python train.py --bias="none" --lr_head=0.00571 --warmup_steps=412 --doc_mask=false --steps=5707 --dataset="wikipedia_en"
Each number is 128 + 32 x the weight over its row's rms, rounded and kept within 0 to 255. Layers, rows and columns count from 0. Numbers have three digits each. The size before them is the row's rms in percent of the matrix's.

# layer 7 MLP up, 640x160, rms 0.11, rows 524-610, columns 0-79
094:149082175131121162095178078135088093176072108181119114127163102089135162113127130111124159156149080122152117121163129065134155137085132141118105132113083086084086123144182121113138087112094106153105107160129204122110104114089084148157134140
098:089089127125196094142155113107121122146106084128064112139095164115094130084135142131134094079062114109119141127137154121117165075098080128160115087079218111153130106127164150157107164111028143104121105125183063108133176137120152106130181091
099:114140176146143105192153083182108122108118157057119115129153165123122152098143107126133147159119151138133051153182154109105110042071125109117161156116149126140100082117139133142149127134135091112158059150124129079157118143114152150116137095
092:147147240125114128104131119099110099098094089181095101128132131163099106156141099149085172112110174171059128108133153170091134136106120103103049136188156104138167095083114072101198143107165086175160156111110131124155136092135129181182151178
092:083120180141187107113177090095111172142093102138132158098084191142148098140134072153091101129177143107106102052097099092079104090085109104145134136135160128123136083161106087107173098140172137077163128188187108138098116110131099104140087059
110:101093110156146103126177126121122160093130154124124108179130130207088099154167083129201153111110103149068127127106114076164156082110156125181120160056112113135062119113119179088115097150137118143106145135093142098119104128130135159081132060
097:071065110231170124151111133151154112087079184091099159087128116159135117148161093079185131113148102127125095115111109088180162095105151167196134112148103119114113100133153087134181107108116127100083113166136144109101077083077125160197125148
095:144132140108141157150106089080060135099120107123104073090145132120166129109158132120101108138095066152132112122081177136121139134174118146169110137177148089091184125067163148087139107113034091131100066198085140101123135107120143112164127133
090:125126140121153098149169152094112134138117140176095171123104104130100126166148125116128104135129133123101116158153159060164141071079111155120102122114124102122161167159090113120121055163113087175100108076061144091090109074113140122152158173
104:129110162161123102150093045138113117157174102165127117129127096123135103147105146170147144156121127098071104124156140121140085110158110126206109131128173138070155087109093153163096103071067108129154148134158161154179121124077176139114098108
093:117100107147111104135116138119064104152174102139126110140158076141133178136157100156109140127095160152148130116139165127063119098189189108178068153199170140127099087119161148118115116089053091127168145104080089090157144134080153104139148098
091:105089144154091146182049115080110168095121189097114130139129108109124094129182092051140159133104159175125138047079145196078126134151182116158158095147095113183179109103100095120096106116184162147117103131138139080117120190115135156154179105
105:067116128122146170181107076091091149146127115169088138179092108074122137129117108067100119171065099147155107141084097108140146050157147092170137161106180116098106202126167098118144130119058136160145101152073111141118164105077137179136102079
094:132117101180114065146057040129152180104140161150123115155105081187118143129127128109101150147084098123129124108076189120110124039160170169144157149167160149152118170137138116054182124144097091093119157131057161096111110159111172131169136158
091:143096096119140186120045116103086171143059156157098078172149067094080192141127127123138144174104109167106149096100135107044089121120166149158115132127173164099134123077099127118160153105093116163152206108061132050122128118111117115139129069
100:061117151152113099112104137124150118151096171113103126115095145065118106147146122156155159158098133148170142131084129102139143117134127120179152103132129100085156080113084105112168168132216210135089093095114119039104151131117081156135078098
106:103134114141115083121145106082078126114158139097131152158097133152109153134139061141147175091145106110087120142134140094120113170171148182086123071119105114160120132145145090150112142163113115149096122114041137101147132134103094057105106141
086:142099118122122109121083129115123151123112070122097132097114096137148131179144159216118150110086060128093106143108186151128099047086111128103119131121109147068112151162146125175121122144130140071116053140080142192156079127012147162114131109
095:093081105106145109088121101055090145151146117124133140130116130184126173172170095127140103158131121155108115113151092127131062108150186150156131122184169149138125109087139095114070162153181182131140148146138119108057117140125140097110091143
106:134129159121172149103050106102119131127144094109094118144110109146157095177128130136137130133092086155151067110117147129113168105122166117220120142080162206105100098116101112122112098153144076153151063077100185129114157138104090076165164103
113:158062169139139170180045102131123131084088150138047163100074119160154150121123144117158124110115118174112136100088146136133150118147189134138119148144159098121123094117153151127202108070126131115076168095146124142153148175137038158155166075
103:089041129165137153089141072110142090092158127146084127130142109118139161135156117133135089101121119167122098137155155123106153085155189206142109080080101144101142152166168133100114108158112126116157099149087159064113179098156093162103111139
090:099098135153075138182137077127135083084100109133141119196163098132086112129104109122169058138119122119146070095079145089117094137155133077121145124089144108132100120118104057077187094131100164099105064121162111145044060096113150098111148129
100:097102123135141189085133148114167156110075105137050104118106133224134081174146130123142148137128128126131105094150123105123132071143187118154135132150114112091107114120084119125088083089181134090189129135130122091134061117144123097050144119
091:127081085116152163113090057046095141136121174139104124134148119082095136188137152158125145158121048149105119097117152116158128068145167065088155125126119104084093152135124160125097099102108133082133169084098139138129109103124118090118085089
088:133089147130067104067130143103122155149152157106110156103147140076128193158169091120165070127117092178114136113128117149111114078090184141126140171088129091103094130120146181127129144107119128173078113147118157034125135127163048123129089142
093:095089191121129133153136095137080103151178198152139151155108098120140130095142137135131157191068100130173117143104162122162160074103128160138160092136130141133132134080128072093092087104187127135150105147121161132088155098149137173172117191
094:082098112101147139207151112141051160152110118096145134134106187152103166138145106152108167136094085121141116100180095086081113073109085082201105113187115106132137096137155137114140130117106135167140127101145172120058119161076097151158119078
112:147109166165165138102085093128106165115151111101121100095146093141142092139110089221099123119128099161124099114131187151121092140152096115088165108202112136156145125093137114121157170128071185111132136141103166111173147125146124137133070186
092:150084094140116144128113132119113132136104141099139152217066162140116133111116101118152151199120148167150142119149153154127124092068149104142145116071072168087133079159204108147154126142179156149167119130103128145155062164082094184097115126
102:130108161112153156102094097137182086126142049128104143145127161176137125148131118166174119161127122116098075150103096124139132158138090186113058098148141116115115074088131112078163135094115124073090117076154170121100065109089082133103165144
101:078113138113156141144133025138102144207122129106144096111086110180172099127120040116136140116095154120163113065163099093081092138171135138176150102124164118096099154177154105132132069129141117133116087114120150092194146140122078145168165153
100:121111136110136113130151136153099099104115110150093100130068179193140099112150106128090166109093132112086106118115140081092119170108115163084153089048112179099160138167111086125190109128141101109118055091086104087133104185120134112196123133
103:132134131099138069095161109118129113137113120135124095216107147131094183152141100175101194119151079142136099111117129117145115093126076118145144128131089141121146176130080099073178104120114085106078028118103074111112167149074226115108079131
096:110096119122102129118172146129076141148162126199086091131071119093108146097127098132129127164086075139137134104112133091162148115090169154047072155096117133153116092198137042180161069170118118116116084147085116163163141156112058157103128135
099:137119106113186140099091149056062163166118135115099180133126105127154131144138109084173077124115152154094146119139202117189145153088174120187080114156124138133136191101142125145131060099079104114161118107112117104140102116084156149114116152
101:115139126133075111095166139069059201083173122152056164139155113164091145135158110191094150154152148141084156108092109138134121124174137101107091166144141102099129174101097105133156106130147131142160108108144093120159102129107160149160110132
099:097150137169154083130119087167132186118174145133148121107145121111093127135116102113127101135155140184090155091098160094101136067147125123144098144132155172194148078168064113152156094074148097150141105157095121149236125117144089090164119123
093:099145154162125176189134085099127098166150109136144132160121063155105111104157117114076099188071179120123141075120104092119110082118115117091183132143170105117188077134153176084134099111137154126155110141127092091198140146095129108141085194
095:102096152119097128148145166083144151147042121142109132178067165154148145135148133103161110145092160162114088149132097150088087083139110081158100195185151146071141137125185109164120114123164168143131090083163097040096140125100140175128119120
098:148069142108142172107151133130075211175104155180088194181106085128139121138149113189141109109135123130088142134164188090115106078143159150111070133135150119057190124062152135129138150082122127108093069120132122141148082169118106133170076140
100:147120169068172120155219147089144112087164135142139119102100103214109112092182115168119128107101150133104114131132133104147151072094128130060115115170090212129164080140143048104148146146145054150067070163096124124154107101169100095126134104
096:146130188158091135194144154115112099121166135121129108115094120071135091110128111125116108171081164189115113130094082075111135136175136149186123101090214162126108112153124165129140100121172184105119153091095173066142112163092138148123109158
098:097082161085158103210121094144140078149101085121105090149147110083190111137173117167101095068057111160116108197154137071162139114090140133167127106179128128074135130135138094076117147155158194125145121173137139109080146108106155145133105136
096:072140144107147087184154092075104154123103130167114129118132101104097178123112102121098144154094175161090114110170092080118126168174155123151138178082128195175139111141109113124111160169101134184128139118037141118136153092130125144092141149
097:141098075109184095121177155117132129148119116169119073103156154175115098156171104115124128101116153123141150176142132078140157093167130155153103133160132169098109105112134145049070073121097087145122157126140109080131130086110064178142128134
098:149115197116117100141133108107082091186150180088121165092164085111130115118153121183071130099112129168125135110106077136075150148151112138125098187137147154143068183169164107137147146123131124105062109065058119102129079151122126109154119088
100:115133129152102149201114114131123078128105113125136126135136109082172167132116108110121095135164093204122124096131192142156144153102152117115105133095116041105125143146113114067185015132130165127127042079158102112103083154087146140142125168
093:092171110181148090180117082078082065057161112117153104183078094112079092111165104170117142074077186140158142136150115160145130107136174086124111098152159112160154078159111082149104072164163113160098151067109084124102157131096112196130134151
090:065124138147134107167144178084117144155054124130077176167119139171127163120168073159174096183119118175088130138170112085063057019121114064124117119134098148111140109134129091091162098097157140145111136138130149086111076124166062172118135115
100:116170163140094151181100143100089176123123098142125051082120102158114094070114097129154155134109042183110080135078131121053130104126130153110116124136145107126072144107099097128154081147091159158090129131153125085124122128121116089202087151
101:127121131166115047079160126087129069130099148108152149140144118141148139146141114202125207132128107165042138051135129098119109157157112098171165120096127182145128121165185109076138147114109151087164088164091043084117087159133144132116137144
087:125111104130159154153168147088163136092127129104108135125101156111114119152087124124138119079105146143146091073154094080176159108115120163146127102087096134151120146159101132101113092117098140150134142154121122151177057153171153114118159130
091:130095111151145153138062121118151061058102143133040176160092133122187104118122134126161127164135078082126102144159100131148127090096162162159172148079088106095147153141144132077139117057126167142088105160140143133149127100161150124099116122
107:103148178145106147164098108162070160133106146156140127124104132106136108137160124145143105182134137149178131078125120077138083090084116181124168135063092111059143175166136142085139058122139115079070112180098085125117072120141098135136109137
108:128113127142087079119118166118137128108180137116082126149155076140164147128136074133145111142106136195121018183092174141090100116097156167124131114141121109105145205087107144115181123148139086083099100117106126094100127107075101127136110066
089:095080085157124127201200111055128104107160118177082131103104148165097143131118096148120124173091166130155102131121060065077145146097151171140103108099108071144126118070108156113115113125102121124104131124161120102124139164164138160148070100
097:141145114188093225129171126090113115171139103191096147187094126108187152085195139099147144144120093129134095078122141060125066095124148140113118121070163112079132137143170158093174080101092135094094086167149125114140092106081157093182090100
088:140127108096067128160153147056041091172124144155115169115149115138118157150156136121120100087098152194096110092111115078134084140145110098137116200161121146125108108120156116121126072129116188133067100163165109078121137107131107150144119168
099:117118145110132143168133067173143145103155146169116132132122125172169129112170145121128136090121118188069104107155151123130119101144132151097097111131150195156105192150179127177101094134120110159176110124075106080165113115121088131185088050
102:133136143125123101162121162149145111087136133107103086138163123158156116144127071097089068077082146115133133114131154146148105149099243166166107069186135121110159121090122099084163071090148097178132128099147155115142104129147159124192171104
107:099147204137111149161153112137145165158099090143122163121077106081172113119192085130090127140066152119140134127124176114184091136194172108116108082110106097058128133084134152092128059136127191170145115068167127118133146188142102122143138087
100:109102142098157149123112125069064165126135097129094186118140161180180162123154068170205161179115123207063109125143164094170134166097114111152069081092073084109156136100121107134148165083157149119126160170173120105136125106147096091129144113
105:079114148150104144173187175114115198123130135174111150173143108081143051148150091140144131102073154141096115131114143104128106110153144087136078132079181144121093183142098098132160091132059161100091105127045141057110102125082169152176068152
097:098140141171107087115174111058107108138134130146088172146103174148144114161156060108117095098159155148035070152074128110100118110148130206114111154111162165150116186104137116019075126140140167071088125061102122111154128155144079142138110111
103:138084145136102139160098102139128118154130100183110154192104148173133089126121136117132084101111129087123081111197142136114077097095100081186103093108130107119094186103160091058094110161093141105138094121159143127092165158130149134128093118
110:125127149082105081107066139133048085138098063208122109106159115172147115149156093154165126076157128167129080113117126114160135104140152124119109083118167110163132103071170152090186142160136196133136120115124085076133143163129141104091173105
096:133131191178133145107110092141060172166069155151097150162134101105166181141156113147120077160097088134089130165060118091111109086082128119107073132092177135097131140074144129088105161093095131175095150170129073100126099099068125172201132127
095:164089160090094080180093131110152103123126095175070114164163127182133157155151047132146119107136153162098084121063189147094142081128139112140164132178130088128186100105164087145159136165046135108086111152136133099114154144124139156099113157
105:127136127130107146130047117145094122136066116138078123127124148091138093106139078139082139125132116163135113169057163117143134143156145140152124124123182140055049143181141125119171087134112108051149101084157126117177145162151144124190148127
099:143114137156106077154126087151134128139058086108138094119101131143065083177118117142138165166089145107174121166089139141146122034149108110164109135129140141065118117110118099070151141142134129081165125139040106101121173113145150125101085109
096:085174143147094124124142093111110168132119143134087172203161151210129104085104136133162153120115159139170119165087109126125122095074099104119068118105149094145126179154171066143216124085128180126114138144119062111090151107096084167105040149
099:126117124123118131172163062098132116159186164146147125104186123178094089161177094152153205132099153153080113105151188094044138110139161092129081089135109136145159124135130109102126098082108090142088079105143082098096163088072045183149166121
097:122116117150119078207155132143126160130064098133124152140057169092122131151127114169110204130078124118105140058136147095102170105143106100150070099092127158104146078147120143114140171114084128077147165081137137115111122142153093110139130139
096:132128093144200110102116133126181116110093109130114114097126145093161090136153124131109172153111159141110127057163117055139129126106130134112127086140126184137105105080180110118080100081070144124110130144119090095122117165186116113163120141
104:133137152170102091091123144053106167113141123122102119127164163105069149160133112168167171131130127077081116080147177116118114053174150183102102092094171090166140134108140093149108122149129133108096131084083084121152094134111061139128144123
101:086127126113127144173143087115117135166112097168104105161041133157121121139134102111094090110093101133133096055176180132125096126119181101195142072102169167082128107184212119104104090120106149128104115157133125149122171141073113125151076092
102:109095185122189075138142116106105166104133142126169156147065070123128140096121089067196154075115123128131149101111167136138084111097163185121091088114120157181151152070112106122155095081158094137124167080115086099141112120129115139119138161
100:095110119148114145169123143086083160153098056145077104115146146090140083140164086148117147114146144089119060155063102138102089090141134100101115112142123056068079177090177129126143079138153142096176110173137096117185085160107139123110080138
103:148110169161092114136115172115101137146158085130122165119140084101190079112143106117104145136094089162170116090150127119141125100089148099169129092194112131053091096132174089067093120139112110122182132124124106131144090121085080096151165073
101:139073144066162122179130137163052166098108175109105169105145126188134120164163114145115095166123111194129124123132187123149085156083151151134095069121104089182153124094122140082134103137095113154119115148136150099152088125139110061137153126
113:110123130141102099113155114148146114120053130113111104151105116183110139134126102099146148152134134133110106103155151138104083112168158113131166097134080099068116096123182120088133129091110172080082161142118171154164163134078064170163143141
100:105137154144105141184133131127088086152154073123167123113131119111159082120140107157150112134074135153097139108067140085147134068106176131086098122113164106148156141103102128167177158128154113108118074154070096137178146132169145127196106180
109:120055116112112077161148061121146139167124170141095106188060104131177174165126103122164111099129087127122098091179172153116125155091130144139162040141095171088103112098227084086116106120110127104165129155154128124101121120081127184132152145
098:090070197118173112116109114060158141136056113175130102167065102099107108185160155142098110115087104157108160116068152117088155079102205079174050117127132133103129102090119151082149075076126105153184122117094140088096093128141138120135115102
091:110116166155108142231137153076127093110049205158121176161128092098113159188136135125104093117159120141093129114147097057106116096119121115158146143087080103176133124087122168081113078088166112169132143109176167079130093202176184119153142155
106:115109149122135081154171136095163101133123118105126096157113145183166112125104112139142145174082114159081079044142177040091137104148134154141140088125176103104142191100153146126153143094124112118092105091083160079144126125124121129103122063
# layer 7 MLP down (transposed), 640x160, rms 0.096, rows 524-609, columns 0-79
100:168167078139099110174056131066170158096130112126107103101163143130124174084065166133105133153105171152114147102045103099058124132181102091179191193163183112161116146121076146129088135161135103086140130143086100144120083169142207158130142119
095:158138152100142142133070095214104163109133141097105111125135119151134081070063153091121087133122131123155130118075101099164184125141164087101118151178142119174144111124123098124110103117134093134165201149149134128122158161116066107105166193
097:172134170165099176085123119102144199153150141116148160120113093126166159113160149118129148175088091129177162214115132171156145108106090141133118155089098132082135126074077093123120128108110108153112110115165149108180138151160161114073066147
093:144097103163111132139143156121130137112133166123153125149127163148128127105126212094155120132233076150125144117079121115137093149114120168160176157034141146114163144102239153125104128135099146118146097157178148099126156078126069153093099117
092:172142113171143163070116146177122171136137109130175086126177117119090133180114092113101124115114076143098080204121107124142111091150178169127126108033188116144113137079073162159143133150071108162115114111103124127165142100130129127124170219
110:114088151167126157153112137098109111135120073120187109163171051106069112131124102128104126105141112154111109114169111116133133068090154100144086103087161142113130141122163139047129110153116134165114135166181209204119124134081092122178165088
094:097104151117091099093106137083111153192148102163203107135146221089132140127136172086149111091179110145135122163140140101094157102100121141159116164137153116144160128189161131158061148136076166120151174100160083107069136119167129140096071139
090:158102136132134098127206161103169100128162100106179113085096139150106078149122193185112110109154136113169101137075106105100105101086112066149115105097107091131119137164169125085162185126125096117094155142181151173118105145123111197160135122
092:141110136152173169132107092105120170123113124137101096119182111151190100091143140120142163151176114134158087160035110152123102149175185086157163164169145125164111099112155107122120117133105098040129102136166112114137124171138100114133121154
097:109140149120137123140143180151062142106133206115103082126107126123146156089085164153106109101107115128195105124098073154129115142158133151159129117164119164149118149148090145152082144100152167107143123057154124098103126112091089141153128108
096:124178124114175136114105127096142188060112103141074152139104131122124114128160110060105112141122086111178076136150143144130119145108128101140160111072164182112070200115134112091083159138167125073168096136158081123127116120122101102101094157
091:109150076135164154136120117149136103124146143101096167110072088107164184145082068091152136132108079156069078086167137082181152157136113114088175134075145125053107161190132126140129147120128054136111153132136121143141097130128182114121092135
104:115100054116128104136132166095087130181102150139153113136126190144126128122110108099128119154136118133137157139080130097156127114125064147154129137076153136116126112155094130151119144096117072066178075149168086147163140127119176165119148142
094:064097135099161138110179131093134099161082137140054116170188163103135128127168083141085116130148168150070087107174129098133118184117130104109105148113120112114121116144163168144089083122137134152118060116151095132165153132143121110069076112
096:148120108113177089170110124194191066142145114093128123137151152139120107173147185123128090113217119132158087191122086102169089121073159145128056143118175129166117104125127169139150105184143137097116103138138074155124109153157101161115104116
095:081164104147120123138079165124105160095121181076132135089078102103115192123160142078138101093156090123090135162150157146132127106118124134115154178182126153025152136138105133169082147175195152109140132085137138140106148196162097188056153119
107:129124184135160091116183138137135074202111135135156116141183078116102089166117172079163097122116127188106159136129068141120119075123172121127122137154167120148132109052149223134162115064178149171106080142116180085088128113079167165103094167
089:166163143143117136193176124056148121158147151126158152162137111108107134116138149076102083096140157089102162106118112148107162127160092119138139119167148107150184149138118190118089110096040120186155117148176090072156154142154175115139116141
093:119117147173134205158150138120171113126137137125133124123172082135124120089067138133129154070137177119193125173176128064082153149131100113141118069166136088131147097078185121077184119093118093153127132108151161097186125145132095130135176146
104:083128195137126145121153026151136103124118107122129144205134130102191134093126142124143118159161146133071095093093131125084175155135145136115099122124151121140142129121116077102113140048160090153104078040123114189195123112162190159174130112
108:153068158142177185106161140116114123144139190092086127136092167103131150071129132118160170103171127161167110144077084107187160119178134107105136172167067099138124168155092084104105098088167111155121135042174130124101119142110140125124128117
101:126092190135147115115160151106157127152131104102141137117167140118125140102169055142092187180176119140144152096083126139115153190112112145143115144087092146141107161146200126101109158105106117085203144161151169189128136130159089101097104142
079:148172073103138146090133114131148131095153136066169149098162146149115106120098109130099156147111186127169136106072115104069169121141172162108128057120133136139158129153110184183088180117089092069169172154053173089202175113152120148126184180
098:134147156100138120120138126098081112172086125101205186172130170088147146154144120122102146103103133149133141151155135164119134099127166128112072107150103103133117160163128154126100107132074100176167170142153115121170109156120139169165084183
086:126130116087180139091160128108147138111088171234146155127154202132084142137130217146142141071077132097157109100112093105134113107112100106145132152074117136143143113064102162104103174174177141154174119082099138111113102121125180043108135155
086:094128135196158149112145101216145145113114098139146087088069106125153072066087109120083118137101167109153107129099130101170184110098073096176166120164142156126062104132066115100127106138187156098135119195135120154127166104151206164149123094
094:140157168142097145129123056150113124160069134165144098162153161087147099138157182166146101162190107084053115128118176137114138221124076171125150154094105112109165175128105092120108112146075121140163118153129160176070051126091121057123124120
092:166101121198117098133101164089163163169123137159154128108137165102097191117106107091134118085155144112125142152110125179044161154160128126112146142072100130062154124085104123129173110153146122117162182109133135132159159115165109147095184168
111:138139084117107183110160119116145164109176104132110171166139153129121201106157134114060132159124137153154176124103154170108106169158138188121134103218177161121146099087067149168137151146133115111140108154096146110144186139083180095109094093
089:150122094156167145097176151153169112108108156152170147140118075110151105139081185095154124099131103115135139106119124155160146142092082101126125128113053118107103132132117102125185161105118127166135179092110135089173103173087153134163068168
098:145082144194116135129050187078100106164152146096158159116102096098145148171070106080132153129161149189159152157106127098127148138085121111120152127103085120117133129134151063135140164134140168099163074098075151054128113105086122133112160133
108:127106100202146157139068126159086109070156170156127154141163108086160187077148109140134136068126106127145123204109096130075102114155178093065118173120135153026142107080161147180083147141064154125146130140127123145098185100104116120119115114
097:121164133164158155194096103114160122155097084142103143097149105090222101095138110153086108098172149101154151141118088142219104080108149147172173144195171138174153104106153176169110134137100149077130126214111147115136148103167115102091120109
096:040126152182154124156158097100133142103104138123091122077126165128087155042129083100144091148178132068121165141129124160111144141076109170114088105139114088155184132138151173125164107107165166129145124112147165110120126138095109143076163151
097:150109211114165117181092095124146120139118096064185124130144150107172070189150143143160175096117184134128116103151115114099148086092119097129189150164152101111108146066084144184146147146106190117103070125118095118102172117213157116086097150
089:109173168117119116131111145105213163069097072083195127145143219127157120073157142141138094107130162057147101112153096139145149115128117146079159128067140114121110134119171100133151148116144059133134138119114128175097107103201094134106163165
097:163141102173158172128132135171121121122158148144157188133097131109147094087108206173108132044142064177135099121122122170086133117092116172160148061101122077118100066102158140098136141106123111119183170181092188079172188121173106144120132143
103:134093092135158122121122155130073132090176165148085106147160097143152139162115154176132209111118129086133090131154137118154179119131178111054142061166151138054107190187137127146130079117165101122141158142131104134123147124128068148097136134
094:161155138131131129076142191136174164148155152114107127142201115151145180104115123110160151109138106079141151130193069100083094093183109161132082113134106132154118100177144148199117121153129161103111119105060157115142109092149142128145160108
098:161149126144108090105127129159127134108167135106134086083137145132104127203088115163118165121142045116081129106096127120069122179133060179146163115117078127163131156175044124070136162115085121114088107160091068103115127137151196162070138120
096:162154134187130142166123091133098084078110127179114133158085162149147089138067190105122119089129125104135106113099123150106114122161136142126163106137150081090204181137133097164169066133076137115152142127120133055127091119127190097137155081
102:132105111139106067110137093120162139170143110134137045152134158111146140166124151151192119135111101089079184146127097134082138169091162139168108104125176118109154159061130197116167137092096179064122184120123121133164201161131059152183153123
090:144131089076118117178103150110115141065078179143070095130172175174129153122115156098123145071136116121121142137152150096136110109038108152134077118129114065197182139136112068135141137172064135139181154142119102229125114116122113129130119167
096:099119147114116131164079121049140166140097131132159166130149143115111166041097138120134154114125100111093131191087138195143088129107070105136093189059120127150132088141142103155107171121140132101101099125112130163119143143131094248105163096
099:124128144195141114088150173234128129098123095143120100109087123137122071146111105096157067173156132094158121175134078118165117148138156126160129099161142094124091163089129134061151140077195103120117113180186133098172074162121107120150158109
092:127102130129066209114077130146130149131131121092133159174131097107120138124125100185172113136189125104135102065098091141099118168134129087174162111128119093163099144150089115135160089147175120180109182124088170159130139134188169134136098154
102:137179058121102151121125118151150156131176100142155180124154119115094145182132121105155043111199128094149117114130109133137112088110125111166197087117150123102135088120146095142096128157121145107148106203078160126143144112136135120135143182
100:145176131114130100112132110130146124092155118169174152118090165171107124073129105120113150161107145111125122124078105137063141145113119198142152121088186113132139075144114123207132117136115124093165175125149092126205158089160157127078151131
096:129087122086159111083129083106182120117148140169073178132174135167098104077155098176116121207103148062143125135141124110107114111061092131137122145111116177092161071122130138132124195084108156129138110141129181179122134103128066131128085130
094:166145147168139155153165115110124097140162063090156138086148113118129099191139119072147107133158113127171122134116142095137072086151119083098209067086132104170140159107094155128142082104133158139167124180151180108149189147142181107149058147
094:125107113158144136159190127124159091151100134139095182113128116070146153146076103170144139126065170127154100119120097149143164124097160113092082087082172173152115118073150124184078164108160086158121101145107118171158158174181136117070115173
101:116087159111148138102139063194142173106114106086092097136208092126130114130159123087132142106084129084180134168152137122127134149099089175166153152138161131120153181147105105080132162128149087109076138126046149113154097134136178133131175077
088:149111143187074166122156140148101145138157142109124106144159078168123116130074168157164116202125097132141136169146156116121110140107134100154133125167193159095091046141127177104125139131116132114148160150159133080107176140151075101139125082
096:156134119118130077110152196138146090087119110102236077148093146147102169102119133145115148141128151157131161131168176069127178183119190081147145112188116169105070105130133137124104085135138095141114123168162158162094116173110120118109152093
105:175155114121113127101095096096125134088140144181089125137159097133102122122119041175111128108161103098105155198077124190144177161191152128108096112129177172080106164164148172206171092153104130134093144115170150157144153136120119106100107073
115:140100199164132171157083151150127142096106130096120198149186170102172084138135143110110079124115136168136111142165153102121105090115140139180160097122145087152155106073129140108178137140120163134107111172160087149142156150099111151131092118
088:128154109217126142112168134114185072141076141084112105078147039096145189072102131136138085103078107140124146151118182141124129130177113119141179170095150187130106136108108115117159108112032091161134140160115152074156120113137125142162158136
098:131126163119149073133138105092122164045159090145160119111143139173075170136144130162091127122124162179133118155137113119137149098136105096135087172160160114177122147075081143169100184146100041092125149140136159083160149115141105130165168108
095:199186100181086136146128179135181120163177102178179110089141137144141096135096190159187108117115090089164131143106152110121150074084162118140125130107116157113110179118170144129109165108084114085161125150141107148189078107155112106147144065
097:119159102115124098124094185073106116137084114079231107139115123148159179145069162150154081103165159081185135077148130152138109108101136158111141077142117134145126121076115181129152122117079074095145158114132192131101101116143050096100179222
104:170135141141134145117157135129118141166117140163108172113086140135112096155121173137120164059138099199082136139152142144161139145145088092131096176115108107173123152149160210144090122145145138133132075100120162158078134165126111120161105134
108:126107102131211140113132078170101080056089114125134119077111131042160138091089225082200146096175093131141131169115112115150107105096166102105121126141140059120086142136115129089163173117125086147128157108165103139104138172137152122147104091
101:133129094096164169099136132111151080124108137141138099136164142135142095110125149182125088080151100085118183124127165141164107083088200090076131169144155095147147092125139201115103102126120124161060086125106144131112121088111069130114125120
105:113105107115148149126156140083167158088119118103181151107182090093168074112118124153196154177100136155131104102155117149165141114063086069164079172119125163169112093128119107152199141169139097163136092101132153122100127105130116169169136111
100:134149102100119144134162180166150153111123096071176097092090094144136141164094049120106124145121118054158141165200106116116079154096128116157174087167140113134172077148132108131151055120059176148161146149149159131114130113146152098166148190
106:171138135101125121119135205154133084084141125142138122103140176068137084146166113139135184130128125118113087112051128146114153131169154115175111166125176143140097171121099108182098076108103078080114123139116040130144152163134162109147141164
112:116116093155125200061145146152118115060169155126139181161109166151145099159146134129068101170083143177127112178137104087083114112123157162165111170138137120073183080123102136129145164094125142068099151093090149094091134095098134170097139148
097:123070111168123078122125097119094122111175133136175125125121120098124131087115192135103156100154163119092106100151155129158203109178085126144179141125095181173134103140160188158138111142141136061139114096086145154173156134178096082081129097
092:118175181122138179153156135112172146198137097165123129081103145131118137095112144203127102094058172100120175066131131125089077143081104127172187133068122097167115081150094157140127127140209146209132117160136099137120106119126076127158102102
103:124160123120107133146142095163113095134092093087141070110091092173176090143143053105220173148104151147120087161100140163185146136152093109104169117064097119100096206154163081128112130147150080091181161102134087181127138140100105092115089138
096:079116105123159149120157095104105145132155159153146196139144154167121178147187144123106113121186117172118128133139140113081073129138076159142116096087139114185132141156075155098100128121104148125182127139172146111136186117112154084115155096
094:119083051103132108145068131152103169123112132120149114067131102066096183122135128130110155134148108124113147122177150157135176200153094176102123057083105163081147113164117166145153142158110105141116150127155183193157113133106151126135142108
109:147137165173072100155089129129216161117182149121095095142157125180151106159094069147140135151134093144152046150086119120121149137105118135143099132124144158138132117082152094125200160127123153077125063140113148100119108110120156170123096100
093:159153093154097107146104119129138111157143185160162172114119136068089188104103112090108100138136182125143161142065109165108130125120064144132116133165160109169141081189145143088179122181144074131157121141178077105167139130121119147175103137
100:160165183055114090130140094191091143111142190137140095117188088139144127123109115137168140163140180152104128138159125162086122081132116126092091116123134117134086152179130092088165153123134134089172101119065093138199137132126141148156136183
107:129148120065095130083152154117184158112131134099140108137155102142168115126161067165155127181123155073121109143066103141103105140144120106126149156090122128190162064166070098158180160156171128083074141109147137132122101124177115107048108179
101:134121123148142115150133111105140142096145103125179111122080140072149111080091113099157104116153093192182162128103126126146118144149153152081110084132150146125190084092187124114189182164089086116101167095113119110138102064113104131122164157
107:109091114129151139107136165129067091106185130145073126156133182179142138135172160138133143166145159110073132141121092122108141101125083118113106178164169107171121207156196122121135116109128155173099076110160138140138115125090197153102067130
099:160184139141152156151172118131169139109116181165149157102175142132102061099100141101134110091096098070096099087140090132181146089092147196056167138093128120159115112105101130108139117134122165145163122133104168101116114118074154100142146123
099:098101049149069123191017089192120149068146142122124144137113104153170141159112101124137134164156134090098173185142129185149072117156157112156133121120055129160169096095142127134109118169118140148123116139149092131076088172137147057146109162
097:170136104170095094084119151139175038155111070126108145154163046165149127138160081142129172125091214145058179100152146089149134109121151125149137169126163142104179075109201159101121128109139136094078114158101094113124188159061175169100122170
112:144132074096146127116123098128085120174138148124173185067152113101064100138102120127123111085161165129120203106122178140132096075124083110170098189116109170132180156188125187115164149172055122117099175193154148162129160085092141146206145107
097:158142192117114156134118063146109103170143113109151078178163087125125145107115125048171101116121169157146113183154119130114159170054128131152100141148098100146097134138112107166160165131112066161095117117143168116111106160116141117127097174
106:162131082094113115146111163152113125089210119114102104114059130147147124166068121117119119151079157140121065121116149128188124181167128133123168161114158154135087126117154129139127101181166111035128144122164106060167092132162082152179110144
094:134109125098133122174141133135148099086146147181147146129080167136131099173120255138089115071127128148101151088092158121172084146115153138144131151130090084140099147121118174114155122156147175121152109107151137137075091091122150121144127120
092:130117168097178145071133108134152090173132135151118095077161065145127137078133168178138126140112079069134114181109094158136120152104161120151134163122171105132119073093129148140150134135149115137131109123157164154167067057066077118135176089